config = dict(
    num_hidden_layers=10,
    hidden_size=256,
    num_attention_heads=8,
    num_key_value_heads=8,
    head_dim=32,
    intermediate_size=704,
    vocab_size=8192,
    hidden_act='swiglu',
    norm='rmsnorm',
    norm_place='pre',
    norm_eps=1e-05,
    positions='rope',
    rope_theta=1000000.0,
    rope_fraction=1.0,
    qk_norm=True,
    attn_scale=0.198,
    bias='none',
    tie_word_embeddings=False,
    parallel_block=False,
    init='trunc',
    init_std_qkv=0.0407,
    init_std_o=0.0506,
    init_std_up=0.0583,
    init_std_down=0.0583,
    optimizer='muon_hyperball',
    learning_rate=0.0149,
    lr_mult_o=0.815,
    beta1=0.95,
    lr_head=0.00976,
    max_grad_norm=0.5,
    warmup_steps=0,
    schedule='wsd',
    decay_fraction=1.0,
    decay_shape='pow',
    final_lr_fraction=0.0,
    batch_tokens=65536,
    max_seq_len=512,
    doc_mask=True,
    train_tokens=442400000,
    max_steps=6751,
    dataset='wikipedia_en',
)
Each number is 128 + 24 x the weight over the matrix's rms, rounded and kept within 0 to 255. Layers, rows and columns count from 0. Numbers have three digits each.

# layer 3 attention value, 256x256, rms 0.0566, rows 25-67, columns 0-63
085121098148116143114165171089121127134144126150120145098162115129088140145167095118158130129171138140120089122147145103123093085094123132089130105124120112130131107155128097104109123091147182
103155127134170137083112144155127164164145102133113144149128157179136121155156160142119145169133154145123119165138132139111133125151143127139137122130148109117135065111163100097114126169110150
123162108156149148124133151110099174117117122142109093124144118134128141128079146128117125117139161111103120146124112147136109138093111151161156100115099101135136108122115135113118210093125127
156141130107135124146164144100131154183090130142120160106104125136134147108151154131134122135135099145184139116154121115157155128106125139122122173106127180091145132092141143136105140096163141
094111091129138119125155155179071056123121121172116104130092140100119145132113111114150142149135160091106137126096089108120100164138132143111126125141124125131119096129126140168127147109108080
143124164165142156122112100108142155137161158125114115102058159117161158113122123157121111125133131121139115128112123165111153099133104115129119169143140136103109103109093135121142102108149137
132130131134161143120146131076163171206153169108111161193191160119163147084138121151092132140127118119159179107120143143097110122133130078117060151142160130104139120178131140100116132184125178
109135139152130138122144103133117140141162135125106148116179120127114151128143153147123160159136131100140118110083133095119121146115116136123113116150124132130152104132146123105113150075161100
149136139127144102110110109104117160094139154146128152097137160125102122107155101126142127168140142111149156130130113131087170130140153126135142126136145160110124114124124116105164114128119130
130121104132119096127131131129127133150136117125134161129126129159107126138135118126127118097152126142119134163121124139158134147113111110135127106122125120119108125144147122126137126146125118
113118139147122162116085109125105143091158139150085091137143154150154125152159123161146125103141075103153157136151118121098124122182140110115144122114112148135144152142127168081134096133162125
133129127119128125183118113151141103113129148121143159149123136113133112167126127105132127150098116124143103127126127158123118132143123141137148153099125127124157094135125113150134091117111141
142115154155123133087135121116122134108094143166131122115095143164123134085142118148155081119110096102120141138110091123091135122125141115158139118110107146128143135117110127148137130121121141
119121113149148113147140141157149127167128096145117152130094166112142125150122081114094118141126157136134110143151134152145098103108103122110135121127111134142093158125149149124111118162145133
107112107133136155111133129155126125118111120145125119108127137119111116122165125167125145148115153143152149154138128141105097135118134154126144097126127152102123140143100148141140149159139128
139164083132116126124124157132075156131127152139115139122131113125152117116119106138145118148094133110122151125151157113128122149154124144174110130160129155123117149111105141145149115143125152
138138109145119133159143127123140131102165113133114120127144126122120126133157093140129144129164145085111106121150134109119137110114137107104124127126122118092130103119127134105128105140111124
111137146132100121137107136156102106126123105117142174134083120119099118148105116133133117168095139188141114101127137163107131145116123119131112144141158136134083109105136128138137138132134127
099131109120124107160132112158086093133141142143112120107128108131100147151100134119116121115145113093105126112146125114106104116141090152123149125159100118114151109115150152115107139126141105
117105147100113131094129120136127118152107124138117125149136131179102131129134117162114138138095132132102135121167113140097110120143177139122144099147142151105133133120103130095116163151131111
124121109145143117112093132093118153100126150128125145133114143137135129138116151133135113147103132125138088171129117135114123133109141143161145134119121067102122146132105154151137146117103157
132130115136138096105160125121164097139121120150136120144155158146114115126135120146104130131119101143113148126143138127131125127125080125140111143108155115155126144141157154128143121115102144
112122124133110094139143097137095137141136154129132116131097168129137135159111132147164098133133156119119133146137064110112119135146139118141135116130112114126155099103121152132107151114139117
110151129112128130139142096134135131111122129097100154154153117126130139125133115119129155116142139144155117115105126127085127124137125115118135134152166134131107120129112152120134130126128124
106097109122120139119107140123115118101141105156121182094118111122129138138146143127156150136142119100117155122113155127156159144110120117153151113127159121127127146145143127156130128133143095
157136121129132101131131168159112138137126106135133116102145121150147104117145172135121135129132187108116142142134128138163121120121133133115141115122137111123149127128130142117129168148121115
133135116118132121111098123124148133160117150116151102130147148163128158143160147143145116116134128110146123137113148126134141120131140112094124116109140149137141120122086107108115167128120099
113128165115107127125114109127148150151129116125090118139122156167153134141110145135125114105134110149124121130110155153129121126135125116138108148112126125123100131124131124123138119114140139
145147097140126141140164132131126145132119098143108132135120133148175080131090099134122147126104135114168110123102112125134107132107098121132096114167113101111106133090155147178154145158138115
107133116125138129116132123134113099115119162150136147130117119113121102167099130125138116135153109133116142159124140159119120127135093111153172079113114147143141128146135127098126146112138105
117120091120125112123071100129111144138096117099104136116106105146137124099157117146139119119121091167131143132121162105090101113091092155125135152124129130122131114138140139162137139098125122
121107106102129117122143152145140127157145121102138137099152110109103111145170136081133135120155129140138121138179137129153119158111123110109144142137116132139141114105133118119118151156119136
122135141126151113116124111127153139144149145129110148110115187124133100139130166108109125094117073095139160136128110107138159115133101121142110140103138148118162152119118108136121108118145097
149142115136117130127144123132112147120135114095119152109139120117130140135163139125129131111107122148124146113114114132130121126110148111146139112108136116089142126127117126099119110147092117
138125109118117151158145096123127153136088085134096126138111118109123094111114134103125144129137138107131132148153130127114143116101145136124122171162140141110129147114098126125143100171160130
149137123126105109131141103135132123109156116104129122096135131134136156129145151134145167151136125159123111127137133127139119093152126096121126141112118115122111112122124155116115119126144111
130120101177148102118153106094101101104118128147104113146137140135125124143114151153149122163160159118122094102143117136122109136093166133090114112158139108129126122119106138107108139139139142
111094106139121130106142129125114103164142110109118126114126118128107142126135157137176131133136141122123143126127123106128129109138136124135118116141137089147166128115112146114079145141098151
104108118110114147148135161112099133147139115116174108114091139101121156108109123125134127150124144134102105120141141120144126107089140138123129130126150134122156133120116151116096152128128138
108127199084180108086169117136153082137123163113210122092079180168153152062155114141134118160118150088095103194098167135113178103147193016103128113080137098213160125115130143146131191100118200
079087181190128113115105161097098178112070124099166131142049105178125151051075148087207142152110194045081111203130155091081135164119175033087160018179167153090141086178166157140096098058158130
172154111160075070109112079124144184115135069108087091129064067131139145129140112165166117101168158165153113103101152145189072093178131135064179146173199200140132141164144095100078072132150107
198062126131113141054094090149056190161174120137147110132147152145141160128135050092125172136182110096145179190088084172180078210075117175173119168112116100085029114177134110153119157138140130
# layer 3 attention output (transposed), 256x256, rms 0.0506, rows 25-67, columns 0-63
115109134098159099105151130126178084145140124106115136116114152125132130156144168112107093123107104159142137130121109120109177143133101097126146152149141167134110109110144141118101117141134117
171121136096154101139102111125112108119132175072159148137155117134141116067134112133124126114108088134138111109097152089110134116143113109125112132093127143103149118142095076139150093114121132
160088145086118119084148106149145110098113152147140125109134114104169090119161141126165161159128126120154154111130109107126117120129147141106094170153178107125138146194137122153104109144149117
104056110145147111096118136104133092086112101141105093159148109114147139109111123155128140115135122083113143161125186126102128177140133120127163078144103119143123128118110103123139150124111109
106129164140118140142138141083131172131119127129115117118086210153124112138134126179121139116131096120086127123133125132141091107138124138142102124142122124148137148117124108119126117079134142
136133142118109100159143104178133158078107097108165142120150079145124160130128141132131111128095127110122126123130160131110091143168146136142093138129138119151147169151148085129106139178092103
157122141136131107178091138128136099117128092160130150090142102121116144156116126085140166101132138126115106107114095139155146119137120165124154111116098138157148148104095100176123115114109160
113141117140105107142125139125154153162126123103103114134125078130133136165131140120130148106167118110096152157129124109102114146142139158119128127154093116112157118094170143159115140115109135
107119085134094120140139101109106124143110077113138148155115154162154147139146129144091105131105116144120103103112116114110077125141114112112100132095119089148154096180157143141136121128162128
145127144089125159154140127115134130108118124135129111138120173150112114147138103126123106124117128137149113131144143133134146132150138118117128122145116145137145099137130131086143144115146144
109101124169123134128105113153104104149089110111119178133122161102095147125111120134103144130105122150143120086120091147131142141099130161143109143118127089156115131138096150160125143121099102
137121123142117132128115121162142131125126102121086121131129131140130143133137146154109105124127147123113124146088131143107123117118126141156089128129144081127109121126149153126134157117124109
129110073128099150161144091127134135174134143115114133125094123140117122174132140156145153113105133139162131122142120128116112168128120110130115158149095143133128106146120151095122112102127122
134155118163126147114135150112075120115115140152124132124125134139153138118096124159106135124128128114135135111088158125121147157143125081136116121135110119126149159148132111148122114099140128
123116118116134125152117110127153129149143124125143111144134161132134135124119108114120137113155127133127097107154131138133115117132139102123129161115084132116160117138130131113127118088114148
114107133123148118148141068119139130116129107158137153130136074124132095126128104108127116144093150128143113117173109167154130156133141079122141099140153089097105099105121137125088126126139148
121134151124154103151137153122149139127100144099147121124118147105143174111148128116102117131137111124127133128117119125110089147118086114134153097142112117106146131114122121149138129091174130
147110114124138106159112147140130133152114112130141085147132131117135119149099119142128082140112173116136096134135168116155120169130135109115100149128125144124148114148155141152135102133095130
128108132148142111149113129162162106130125206124092135117110104100142157145100166153153106124119147138141116131112112158127165157121164112137120124114156134112127122126118148135127129096129114
102136123166141112129124102131099134116143164114126138123125090118117113128109136092144113117151107107136130135132137134152126142126088104144107166137119151174131087116109126114128094117118130
160115109129113124145150100146130081121108098145176123117123132123129147105126172124120132136122149141141130130116105138114107118125132126106106135131128155159093149123115142138126121132122139
138116127134117110162144135120131141123165153088132138132123130141154141129087174124146136084120154135146115098112137124136139142130125152122116134111112162083133135144123134108114114120163118
138119119138124127110108128113123130125120129149109120125148117107128120161156141167136135099140118130134162127107144170070119114100134111152105151155133125123123138149161109153113086138115126
125113143133139150086138140128113125146140143113152102122137086133131137095105142127124148122131130099125098125143141114137137127115134140118109119136154118155118107137131112123118114114119142
148114116119125106115131120127164122156109110139127074171116121114147146153103110148096121142111139130113130140119141124106117097130155138106147139096105100129142102111139125132113123129131153
135156126140132140116112127131162114100111098108153142138127140122102138112093131118095132139127094126082127135124129119141127108135133124149133148149119123120118124125153090129120153125142132
095111138141093134112123113140139113131130153113105136152157166102116133113152116103110148100165120106132153147118100142098131116118127142149095131109122131129145121179123087112157137131151140
133113119121129128104125124111103156103104141134153132116132119133104090103132118134115102121150134141114138141134124135124155120134133127148105133135132134107120126111120160082146118165128128
134139162127123141120118143110089125114084150140138102145165136136125140126125145163149153137172152120122124143131115167151126140138123116144134145155111127123120140112127137092138113133122130
119125130150097141129095083118129171119110114121096139150140148128139130129108102151112161118160127146111145113145112117104137119112139139120096109126135070088102157149081136131142103138136120
139112113088146142108148159123132113142122147141134123099150091146070122106136150124132121126120121126110122118151127138139124148151156128116139145141126107132142090138132153152171139153102107
174097129120138125125119143120136123094131165106144129124145144138123142130124090114152122148133143139137107148150096122131101084152155106147104138118143108104123124131116112122143107145125111
119130114146103099117130163124089133114179127139125120143113134135120163149130116124102108118114140157120116172115109144126133102172132136128134126143114088104092157153112124123153120143120166
140156114111141090123113135136138107138127132154139141119124141126114140140133091088103133098136140110158131152137152122124139107145135141105125123166142129134134142127120177104132130122148129
122108136130162101120097132099112120141130152100159139098127109128078126133106137106156113137115155144140134143118147146155132130108084141115112115116142114123125120165149107120107153100110135
154129119124165146128117138116140123120109121122185135144149125138105109150095122102135108108133132089136117104143142141126124144099152111131140123137146120121090112108119114123127137114130157
167148148141124122143127110122148160143123133117127130105141147127111127122155121142141115148137128111153142145119097102109117106117063115138136153143104128134117095173161127137140098113143095
190145121134142113145125102166158103136117195120142138134118135126115112119145120119089130124119131143133115140106111125143133179122105128101128167147135127140117104144113107161144108129121123
151170184122102119125117115153148129123114175146142147139103095124137141173102137126142091149104127165119158131119145152129126114092134101114101110128140140149111169128155124141129122115118132
173134097117099112205101123102093137112125097140094123143154081062107068133046084075126126149159107120117109151124096168134131100055048246104146150129045125078108105106134130086076052146115090
122146075136086124181152157130158012162151105092119184108160069127158115190171068142046166121164155144150094047123102204162076127120091230176127144089089110086102161116099134153176154216116145
100135126116150163156124139097118099120091142172183124142180186113139117223069173142126167164127142113088139091152125092075181155092070157174104085121067067199142103079099134145153173081157140
031151100097175149196174138102146075135155242160089177150159038117146074156094189188099100142071120141097084086199158099132122107147137097073104128166137161177214137105173117124116080167167095
# layer 3 attention query, 256x256, rms 0.0302, rows 32-95, columns 0-63
099108128133135133133107125110133154143113111128128135130122132116118118132145131140125131125137139151125111143149124125144131152108154132114100120141137137110103118112138125133127120135120140
158161128132118127101122129110114099145117108101144117122141149160123134130133120139111105163130117082111149116127139121094149109135090128136118140112128126137133109144088119088133140134138138
107125159103137155148106087137116137099106104142099137123129132094138141112167102105119136127145122158131152145145143130154140131129139119145147112125131130174131172130125114148152105121134152
124167111121169126102119143147139143132128118136121143125124114147136118128133121120099125111149108110126099130126120118182095117125101145108097132106133137162109098128138086133122122130148177
127120109132114144112155084144120121121132130131113143136111076084114128182143161088127090138141141126100183169110107153133129137143149117131099156167149113124116139111163129187139130124126121
140140115100148137124145127132102110099125117113116141097128116097101156170177125153119133115150146146103118120124131150146116139119160099125138143145162149147099128120142123084126127135131141
108106147142094109115109144130159156120114117150156100132116103137099095164095130157115114111154101111099142129141103126128162133156154173137074142138096100156137110115096107058123113085133154
105114130100131127144114145150170088161103151143120157072177099090113123126128113127144099137117163162143104103120087127119113150167142102137137101113145142127131158094107142114107128135141104
104102157138144111104103105181154132098132166135116091109147140096122100173102119122131108175154091094099131153132141150124147078104173144173146118107174112129121186109093118099151119124141074
131132131101120147147093131089085136114107120055135117121160157124138125103135113117088141142146093154150141118174150111120126108132104159138131125089113141116161137130102098132147126147142141
131109090124093121103118142104156120146143126142107135141146098125132132122122134101137134121092169142155114087101068164120095118112131116120116095153142140105163142141140150081135153128141148
115101165162114117131090124167139129095144116107086083139124136104160123167115141155085144145113134109136137066120144146098149126138125138133167123151207116160105123108125128101141112138126132
128103090132143119144144138142168165102097167114129101125117075167117168161090152186110108142140097088122121103142149120115101121116118115153111159137102123097141077106166128144134103081116172
096072151133129109116157109169120125122096116128151137096170125097137123130179083105098109145138135118118121137099138097127169120112122119124154152102202106101103074130127120096149127161093104
119110092176080143139162122119094096155169102146095147137107144163140147080135177150122213127093081095162183128123167109112088194134153124122130113175030120179115159135104141135117096087156176
126096103120121075122155139140154125137124143131078121123084116122133094153092137161106131104122167150125137144127125144159107109117146162134112120119125111094145110157114146123135112145128141
113116114147110121094140153123137112127154112142146139117159155138137123150126111156119131136114152116131127115136136132136096142134117132127138136125117137127142122099128113126129129114123133
123126125108143126134132115122134140116118125127113121137107112105133107120138117110156131134123114135124138117157103134133126115107104127134148129123098104137153158142146121132122140115138133
122126137130119129149143120149142136130126132119134126140169096116135125152125122139122124145132124137137132120097109109121131148152142100125119121144140124124140147139121119131128117107137096
135145136095134132096098093113117119106111092153125129117114125101145137119162080133115132131142144144137122148144143136126117126119101113148149124100139132110133129142140108123145157112175133
148071155180108123154140190162115139160162135109130128088155095091098141140109167186147113140114117135086116107109106115101126139151147132119121145167125125124099135121107131168118124134139113
141115136156140108160184149161127162133179145123105116105112108106129132136151175152147119131119166161131163093126105146135118139152163150120145144161142148138109101094109159163119124117148130
128162146091168134147133141097127104109088124086146118160114181137169113112133009048129140109158144099154133159136140106157154067095125124129119106059154111125150141181138122082140146158129135
112169121148111109141134155120073118119144130139139106137114093136096114125098103101119134118142148134143139103136098114139141148134131175127103134114122160164107133103143104124165129169123156
115159105094134153154173140125129122101119094114144127101116128137172088112155130104130130179105107093144102168167127127152111146115118162122154076098140142111164132109135154098106143153127129
131143092178097090097102108110136146140116147113152109141183120126139085118161129103132124125112124110097105137159121145113079127138116140162124151138102091104119131158119096125144164108098114
135140165116125146165170108144105177161110142080140053139146126100132093107132106116128102125149117109149117118123118133108153114108092148114120151090114134158168150142120119120103176145103161
137098167140159103135092099145080110141104091057105128133157126100102138158172134169153087127132171143110141117064157116103150137130145174143121151146170098142099137124140124126146133141119099
161125146162113132133150118164138121116132180096105149104150141114107126112130116134124106103136137107127091129105089095120133118131115173122158159081123076133100134155133107080133111114138106
112140116149094161093108163096126104100078140133110109139147138128138143161145093156088204138124098110111123088123114123099130141148129089139105132149082119152108148171120139187130077113089081
121151082109129096131155139088128124123124114109141166088130126140101142117159191115156127150114148157144142107130120132133121117114130140077119125120138107106141099153160156107132120141143099
148140164130148119111094148152128181075101130159138193137113166127149147138106083109145169109097066132094149134125120126135153152115123109156099169090077068139082120090124091187123080122127084
099157136152155139127125135099118105128090128131121142126152152142145155133142177107132141093154120174066113083121159134146125166162088166145123135124097147089137124065076085206114113129117135
104133109171144112110141126097134099125112095121147144123140152135149104154127173139148120134141151154111148123148132115134109140147103123134093130110127152146123131135117139134124110060120134
114155137109127132150124125132096162123126136131129124129125125124117144102108154106121140109105123155126121118123128136145172124137164151117131131133133107111116119105116115154119111150138142
132082128127146121119135129130155098154120132129132110125144178139133103137169074161133126156135134085126132156125139126131081136101098084123151128144117135192143115156151136117146134111125120
111120127128119110133125124124126129126131117141136121122140148141135105134137104126133139130107142122135138151143131135131106128136135106133147124129132119164126130140135130132127133111141111
101191105140078143168114139129089151126117101134138155104113082134148108148067125096107117115136118150108133118134075145152131098154182147111095148139137103068109162184124124176086100111150105
146134147128185126114138111096102172169117171162136132130118160159059163115213201135137125100141081182134121083105129095129115141163097139155161126117115173131080044079064076116131158142084196
113144138127139140137109135117119125137108136132150128135138133138132135139133128148124122117134125141126141140129137123126124125151137114140124113122144120149109133117127128123127137123129114
109136136140142139137092134117120125136117135136153136146140136149132140130121128145117131125134127135126147137127139128116114130153125114144124116127135122149114136112128132135132134120132125
123140134137130123132107130114123127121127126131130131130132134139134128126122125125121137130126135129131139131132135127120116132136119127140128134125128119139122132119124135143128120113136133
132122118130118121123130126116130132113134118133113125118127126127122127127129133120123137131126124123130132130136131125131138131119118141128124137134114129126137124129127135135127110119130140
121111116158117132129103128121133130124150123140127131141132135150124135112126141129118150135128131118122132134134133133109124140124114128128127135147111131120143137116133137145126121124125140
132127132117134130125138128138128129136122137121135132125127125120131129129124123131130118127127128132128124123123125129135124120125137122125130124123137129127128125135128121122130133137127128
125142147125132131134112132120122120123117134125139125129130125126139130138119116139126124127127133132122124122131134125133117120141131116144134125114137121146115128122119132134135134122147113
129127123139113134127118126120133131118132121136126122132125126139120131133128128126126134132134122119120128136129129126123136138129128131131126135140115125120137130118137130125128138128124122
131119114136122114125132126124131130117144118131108127119125127126124121117134141117128143131122131122134128125137126129122135135115114143122126139136114132118138127129126132140122108122127143
135119109155128113112137124129141129132131136119150132127140090160123129149111116142106093147133122116100129129122115124106120170142158108132110123139140127111114155131113138098142135128111108
140089102124134124122131123126162084146122139127149116126140152132127087151155054146125123165138134080133141173135119137120090137114134089119166122149145114192137145169148148089138137099138118
128167130142129138137120138103118150117129106108129156117119100123133158127103188105129120113125117169126133095124130129148155122145135159136095131101140134090108144114106118156122113140123137
125127132109118132142120128149103149129125134132141118133126112134123125108115095119101118132121116114118117142127121146127140129127147138112132139152120109110137126127144131134131119140142120
107167118120114133149133123123105152115128118125133141125106101127129125138084165090128124108110124156117139118128097138127178125155162164123110126122132112088110138125124109149109117135144122
144114137142117115102126128118155123121111137149127092126127117152111135126154096118154131125122141101115131132114145123136117148111111110148150147108110126135144124105111134113152153113109146
122100111127134134129113149117118115135123143113136130103175159106136107116108092126115133127159134125108168161137129131138097112131100113092116128152119134153146140172166141134119100094149102
133122136128137142124133124144121129143123141125135129137124130132134133118121117134129123128130140125127107112117126133134111124121142120120131125122139126120126125134130120115134139148130124
127119123131122137125140125137134127140136130133129124140127134135119128132136132123132121130128122121125125138121129129125135132124134126118130124137128143119135124134132126113129144138116124
133141145113142132128125129133119122136119133117136129128137134112147126129125117135133114123126146135134124113123136123138113111137131121137126120114149122138107127136117124125137130131143114
120131123140117131129114127108129127116129114140124126131126126143118132131124131123119139130128124120126138143134135126120137142126119140134120136138116126132130131123133143135127119118124134
122128128139120148123102128122126139126123131142143130138126125155121143126123123135114138130137124117118130134123132129117123141127137123130123136140118122126134132116145129127132139134119131
117133131147123138133098130116125128124125131140142128143130126153120140138126127138119139130139118125116137140128130126113125141144131117140127128135122123135126134104137130129128146124125121
136122128130126123123145125138134125136143127122117124128128138119134123122129130116134118130124138130132120126124127125134125121115122129122134126127135138120130126143118128121130126131126131
130120117138120109132136124120134125116148113127104124121127135124122119124134142114136139130124123129133132130137125128127142133124111142128130132132112132124138130128121134140121113113131134
135126130115134131120153129151137129144127138118130128127126125117134126125135128129131108124130133132132118128119123130136126117114144119112133122123143135121130126145128117110126133143112128
# layer 3 attention key, 256x256, rms 0.0294, rows 32-95, columns 0-63
140162137141148120107127132141117132138132139118135126104129127139130134127115109128119106121122114132132152123118135125109124144131133115125133129131119119128133130139141136098121142111148145
124077122131127141149111149135153111119134107135105138153108124137133123105159144110132141152112145135136128124135118138153129133150112137133117159130137118131129154114119116139130121127118118
165158102136120142094155114102124141153144117100180176106132152124123118128089107142092115076113091103119161142108119118089099127122122128121136113138109117131117115122147127097097115157136128
137129134135151118114121125089121137137137169134156142094099142147151089101091113092105122126104127121148134140144129146084111128132149122119121137123114111146129130144167110114121115121142138
122129142137113115107119153133148147126111137176139087145109143136122167119175115115130162123153121123153161136142144115166128142151152136125127135127102149102118122117083111151129131100115109
095097151115110143137106124098161107133135128158114068133150165118119107152153163132127115151116146116103177123122161139147174120141126153134129149138119140146145150139131144132137111104149115
174116124132147135179103114113106081177101164153119112098125102151166099132083050147126148107112160088160115104090095120122127163138140150131164133143126143175092087096130095140162164151147163
139103129125153139123076109105155110129134135129130094150153191088126142130099161177141099146161113157127129139105091155171190167158157124110143153138155135140118146105107169165141131122194153
126103109100148139119170148144140088128107130138146122127102142101136128156091153097132093138138129114126135115134126130089118146138137141104160125139082157119171135131123145130108154154126144
144107144138125171147118175129099143127118162142105139141140172149108147152161123125103147122112106080077130136122144150137076089137114135133100087153122145137097123155156104138150144143138114
158139112136121125104092103095119115128140091117145116117152130105108141133089087125097100146165145119142167128163140179110112103131087115108135114141159130122089120143098155121080106118167141
072124114088113167139155136135105135126106152152123120151111130121051137112166108087142106168115138106124146135160131112152131089116153133140130128128098139103139096166117147115137135143163108
121146140175132135166114109085128138092135121186118143126108152132139065145100153146149127111101119112108151171117118113109152121169157129156102156105136104175117172129122084147156154172132089
094196106122124087140145165196110096114158167107151156099114087080147097115128139126151084146171120143133141097134114091109132129121136126157110104117151144108137146118135135092167145140177165
139106124124118122173102087162158182135123147156128163138124124161150136167153118136136145149091165187106081140138124148171147149114175044125112120151190121111164087107159136118112147110085131
134136148138129149117171175116178116081126135112154194109121101101136131128117132089150109164158112147139135090120098142112105111109153147110131128143135126102124146146122135116094146156110168
129119150123123128134125105146114146136129132141137109130136132118124143124134128131106156132144118139121117143139123116141158123114150133131125130141118126140139114131134136111120136126136146
129163109146120103104131123099108114139140127148118152109130136124142109127103106109125099120119143094137150121129143127079103135144141157118117130140123126130140129131118147108106101127139136
095101135124109131124146103140146153119121130105141122143131156139142166144124131120140134102133131137143148142130126151128120121117098124134155109113126116126109141122134119150150135122126119
174177096157142147112146092183112099122134148079123125129116140134144136107086130124125098078123095095077121124116116154054134141125110074130142103149154112132137157111167128106097142148129128
086067114087093066163143153122138159121097098207148118105124123124135147160154136138121181136123141168163135103140109129157094145136153117153084112123116151111119108090096127169126110136157104
077108110162086076136132147152091142102135106170125119143151092112123140174124083134100174140160135205170109101139102087170102151148193132113110133098145146083094075127078065140145105158127095
122191153150178163098143116099154101171127175025113110103086103140126137093197209102132081168140108079064164120105119152062139123154083148137159115202105114146103111168169139034118163127097150
139125103132148135165130119085165096167085165139139146111138102157177131096143093164126119135154123108159119083107086144124108174127125183151148110172125103111158157079116136164152130088169125
141168103149147120120133149115139086112080145112076141133126160089101143097152181107131088147175101148114085214110152156115145099147096075128126138166142107092142146145109137105140144097131144
142112090110139120160119154090143154088159065126133168101134164158118111128118141145108117122117149123144135156117104159145076146119123117115142123124126170109088120109141165168079119122117123
123124124138114128111117127127153103157122159136079121083102145164125162113110163120139122125155102090093164102165150132089198127142122109128139141098163131146084134163138113154123132090164124
126114082107125090127171159134126096160177130073159142097153162117114118088140113123118132163154137169150137095183144141130127126073155157122118140103138148096133162157053116081080094172179170
141114119100120148156143170098141137157130090128117138159108108124120087085137096113135103140152109169113146125115131139142134113118100129132121117121135183157126151148102115106142093145159143
111091154121108133113084115104151128155139054139112101109130136106117105133164147152124122111113150178147196110112148119136069128174144112113103129114164146159105102110132183144137116155102093
113114156134133155142160127124130087083142134118130174126148102079085125124159118142156149128136084132123093129134134163126105107119082136137163128151147130127119166165133156115110148105141129
089119114150133146124163129177083083143098149158131141151062124161088091141174111166155129153114094125110140116085125109143124123128138147129110124092126148153135128145131087154170184144122105
108123131143118158160117153134126132108129125109147129132114124108124146120122179148139141119136110184111132084124152112112124129144149161141113123108132143078111140083087129161111114153129141
115146122143118127132120136103116111121125100117112141117118143131151089146105194120151129144140128171129137096146142118125149100124094138142107137116133174133123142132129124147122113109154139
121134123137117153130117137122111143106120129123129118129104119124110136128124161122126141121127120155133141107120140127130158129156144145133128133113137126091121143105119112140110124144122134
132110146109150098116157118138158119149134126137143128125172125138140108118137073134136115117119147083124144163125101140124062156090121108122148123139113124164138107152146161112144124114113107
125116155124142135115123118109121111126126127130141114145148116142138141122127151153135134138124152142115136130121150134122121158126111134130104120117124138120130127105122119120147141124136102
093151109143083131139113157139091137113104135128128130102106131124140117139072149102098141113139119127117123112139108126137147110152175157104076142137105093106144134166139127177115103118133124
137163092097142094163209080136170139160108155138101122121080142153078145177198116141121135102105098127161095066130084090124127150145085118242244116126120134194080096040083118096167167166127238
127126133135127124136116128142132130126103141123131127130129125128117117135131117134123133125139122136119143116130124121137135133134129122146122124114132134144126129114120117115130123123122114
127138137131114138129112131149137135122104147129124128134131134141123122134137111130114150130139120129122147119129121125134125136138137131131122131123131121134131118125121107126124118112124117
125134134125113142125115130142133128127122130133131131130138136140131132133143123128121147135130129123124139120128124134128124133140139128125124133132128116126135121132122118132131127122135117
119130132126122133121128126125120126127141115133131131129129126134133136126128142127131140123123136124127130127133138137122127126129127135120124131135123121127132132134134137140121128129138126
122138130128116144115111133132118131119131134141122129136134127154136139127131120130114162132127131113137137135129132140121110134131135142107112141144122114107133112143134119152109123110132131
131126126129135121132136129124133130132130131126127128124120127117125124123130127124134110129128123131128119132125127121130130126122122122128137122124132134128124133123130131119133127139118131
129132133126123128130116131146138123128119137129133129131136136121130124130131121128129126126132123126118137127121129128136139129139135125135118133123138117135131123128117112119143132120129115
123128120132119130124113134130115125123125130139125126130134123138137134130120128129122146113125134119128129124135132136132124132132123135126109131133124118133129125139127127143118126116131127
126134132123126137122133125117123123129144116128130129127131127138132135127131141128128138134123136129134131132131138137118121125128131134116131133139121127116130127135134134141120130131142135
126128109151131130149138123110118106107115131139124150140113122112126141115098138128126123131137104140096121096119119125108129174151098177126100126131116153077124143085121138145136134138118147
128107132107149103107146122123147109129134107142130135128169138129149098123137083138128125130116158091120126163135119134122084142085108114113139116142110126158130111163150156111147120107131114
140145119138107147145108133118100132123121128128116134132095126116118130134106182125132130137133103165136121089119149114127185110159117143132118133118138143105129149102119112139122132135142141
124117119144121149127119141124111128117112119114130130139119125121122136113121120122113129118133119135117127142123133128129129133146149141110110125131129114088136149126126128126121114154106124
116162114141094161152094140120096138110116118114110122123092127112127140127092181128110143137135115184123121088123150123149158116177140152137093133117131125074136147115127119167114121127148163
106127134119135106100132113160161151160119136194138123138156135158123148139181060106128148120098137056145089123095091139113108153125104103144171113137118093168135092149106121091166165132109123
109161121102144122142179130115163163160101150139120120113131166131115097148149056099077134105114124094137124148091029149138068111143165123132174104164128092148080090230139132097119105118122143
136127121124136126131132127133142133131125141133129128124119129113128128122141112121125106139130115110134113143115119126126121130123121126123145128127136123117133121135134129118138136140112141
130119118130138120127134125122119134121126130126116130135125120125125132127115121132127120125126126125137116128127114125130128129113123128135124128128127137125120128132129132133121122123121141
140128137121131126140131124134146124133122129121134131127123140113124121133135123127132106141131120126126135128121125124133143133125140114132139124117144125134132135119126128112151135130130118
115123129127113139117111128140117133120126125143127129136140124146134137133131135132119156123129132115123131120136130139125121134140132132124113133133120119132134124137130125142114123116136120
123131114133112138121101134145120138121119145151124128133127122145135137124140117123116151116130123106126124124133124135131110137143123133121118131136128111124133113142134120141114124122121130
123132121136113133127103139144123129120108143139122121132137125144133130132127114132113155112132130122123137118133124131138120134144125139133105134130125120136129112136118112138117121108127124
130116131118138122125142125123127130129134117125130132127126131121127133129125127129136113144122127117139119134120117127123128130116133123127134131130126134115127133125131136128138134129129130
121132135123129128120140125116117119128141112120127126126139131136128131133115144134128141130122141138133137128134138130119130124125130138125120135134117133127126129131125134144123130122143128
136113123131148114133139129116129134134128131123132127123114123113121119121125119127142098138127122127133111133122117118128124125115123117132140119124133145116122133118136137114136134146117132